Weights of a small GPT-style language model, trained from scratch on English Wikipedia.
Architecture: LayerNorm before each block, learned positions, tied embeddings.
Training: a variant of Adam for these matrices, 695M tokens, 10604 steps.
Each number is 200 + 30 x the weight over its row's rms, rounded and kept within 0 to 999. Layers, rows and columns count from 0. The size before them is the row's rms in percent of the matrix's.

# o: layer 18 attention output (transposed), 256x256, rms 0.0624, rows 31-34,159-162, columns 128-255
# v: layer 18 attention value, 128x256, rms 0.0713, rows 32-34, columns 128-255
o31,099,175,249,194,156,81,205,251,212,212,216,228,204,209,189,186,173,193,173,196,186,195,228,185,225,167,158,158,185,178,199,211,174,252,177,212,204,252,204,173,212,159,170,209,204,272,174,200,268,236,172,209,192,132,170,172,245,145,202,186,202,232,231,183,212,190,258,225,230,235,222,261,230,179,236,203,199,252,180,250,218,225,214,197,212,135,189,221,108,223,228,184,192,196,201,212,221,232,216,224,196,173,179,132,163,239,200,209,170,203,177,242,181,191,183,168,203,191,195,195,200,231,212,245,187,189,188,234,166
o159,108,167,183,242,131,131,236,199,199,144,205,212,210,203,177,143,238,178,186,214,238,213,204,199,183,201,182,207,192,107,176,186,191,241,213,212,211,181,214,174,246,225,164,201,178,148,184,197,198,208,237,204,185,156,228,180,220,209,215,215,167,236,234,231,208,180,128,191,209,196,217,210,184,219,159,213,223,242,168,207,231,169,250,225,210,196,200,184,150,142,224,194,191,192,220,177,218,172,161,230,192,225,198,144,171,210,209,222,188,171,174,238,152,198,150,199,187,210,199,215,168,201,238,171,225,204,144,276,183
v32,100,196,235,210,208,233,217,221,170,277,152,235,234,233,198,240,190,208,191,187,148,199,240,257,210,129,201,200,177,178,213,202,230,206,161,239,238,208,170,194,195,153,171,184,154,135,183,187,209,195,187,178,132,185,252,184,201,233,189,193,221,208,251,264,225,188,187,196,232,197,181,169,170,203,172,201,182,183,222,208,190,228,220,195,195,170,221,181,186,185,181,161,163,176,216,186,196,201,234,242,244,185,195,153,240,211,179,212,191,210,250,177,224,197,230,214,197,146,235,192,241,168,234,220,229,190,203,123,221
o32,100,170,238,179,232,132,204,206,214,180,217,236,167,216,161,165,229,222,191,211,216,190,247,192,204,148,222,198,175,188,195,135,177,193,183,185,138,251,209,167,228,247,226,215,231,171,192,206,209,201,203,192,211,178,219,184,205,179,218,256,243,229,240,219,202,143,251,219,154,174,212,188,209,166,225,169,200,235,210,189,192,220,200,212,225,168,205,211,169,195,266,178,234,195,242,133,195,222,239,185,253,176,164,197,158,216,191,212,166,243,215,221,242,189,169,181,209,172,188,176,155,184,163,174,205,248,160,188,233
o160,106,178,187,215,179,201,188,216,237,129,190,203,244,234,174,184,240,197,205,186,226,227,193,216,204,173,197,235,164,232,205,170,205,185,234,181,142,206,205,170,224,257,235,247,167,148,163,207,222,212,232,234,183,163,172,241,156,189,214,239,250,216,162,197,223,162,238,171,167,180,189,230,175,181,186,189,211,243,176,201,207,173,176,202,202,176,237,207,202,116,225,159,189,233,224,138,201,169,194,160,222,194,173,213,155,239,204,243,148,205,182,227,226,187,159,156,172,212,246,210,196,193,171,178,206,231,188,244,253
v33,099,205,209,202,170,224,183,159,181,237,246,256,164,178,207,241,182,155,196,219,207,196,223,178,174,161,269,217,174,213,209,235,211,154,212,218,178,179,203,158,189,232,160,190,229,220,160,190,159,174,205,114,213,178,182,185,203,208,169,137,143,183,202,173,181,241,205,251,176,171,181,189,188,168,168,242,222,221,174,182,208,155,236,198,211,227,195,174,161,197,215,202,227,190,192,215,220,218,152,214,189,208,222,236,180,183,220,195,174,181,219,215,200,209,202,223,183,218,193,246,189,204,216,186,180,196,160,148,249
o33,093,240,227,237,139,151,227,153,171,185,182,147,123,236,130,191,221,246,204,176,141,180,174,172,168,204,205,220,217,190,149,217,156,254,230,227,202,190,220,192,229,182,161,177,171,245,242,267,210,176,209,272,249,258,246,221,125,179,173,253,196,181,212,206,181,193,259,194,204,154,245,179,218,175,203,191,252,180,225,217,241,171,207,227,191,225,232,228,172,252,203,200,191,180,227,186,221,194,209,227,238,168,220,211,213,232,216,212,216,174,181,218,175,203,213,204,175,177,163,174,238,227,186,201,188,175,182,156,196
o161,102,179,228,178,209,219,171,207,201,229,197,200,158,221,155,165,261,190,187,152,238,199,184,156,214,203,182,225,199,205,221,230,243,203,248,213,120,154,185,155,187,157,265,176,159,251,271,197,195,257,197,229,181,181,203,197,163,177,221,277,195,227,210,209,199,191,241,182,163,197,227,188,218,188,228,229,169,188,220,213,219,180,149,159,186,193,247,176,184,177,162,145,157,221,216,213,231,207,205,185,180,254,194,179,228,242,245,245,214,214,208,177,192,162,161,261,234,159,206,209,182,212,225,216,211,213,278,181,232
v34,101,199,222,157,220,195,244,228,193,203,217,219,146,206,146,216,177,195,214,206,193,182,231,214,196,235,173,190,237,180,136,214,166,151,164,208,225,171,205,221,195,161,185,152,190,150,234,210,251,212,171,220,199,164,204,198,223,171,203,225,104,219,94,224,239,224,210,224,262,172,190,167,201,167,188,194,196,238,171,197,178,200,197,199,130,198,199,209,164,195,185,254,211,168,211,192,212,189,202,163,213,164,199,240,169,221,206,217,207,194,210,235,214,238,144,194,198,171,228,129,222,230,166,215,204,224,186,154,173
o34,093,185,230,166,199,140,225,195,230,147,171,203,168,185,156,185,173,168,147,208,210,126,211,158,165,236,194,188,226,234,189,241,181,239,224,267,249,204,215,168,244,207,161,187,222,198,194,162,225,206,128,167,144,206,256,180,224,202,224,237,179,176,193,194,162,234,224,193,231,185,226,202,209,126,190,212,165,217,192,241,248,157,190,210,221,246,236,143,277,157,212,250,192,207,181,217,222,245,238,216,189,191,214,188,206,217,226,182,205,216,235,211,205,186,231,156,223,197,199,174,175,188,189,249,213,194,181,183,198
o162,104,172,210,197,189,136,222,192,195,176,204,184,208,207,191,196,174,200,190,210,262,188,213,227,167,273,192,150,231,197,196,240,224,224,190,259,223,232,184,135,248,211,156,182,237,162,147,198,223,224,221,205,156,218,220,143,216,241,212,203,198,212,194,220,184,271,222,264,202,159,153,213,209,172,153,189,150,222,185,190,217,173,199,219,132,209,179,196,202,190,230,185,188,158,172,209,174,197,203,245,241,177,218,185,224,184,220,151,183,180,198,218,182,252,249,167,215,221,164,178,180,205,193,186,178,191,127,198,246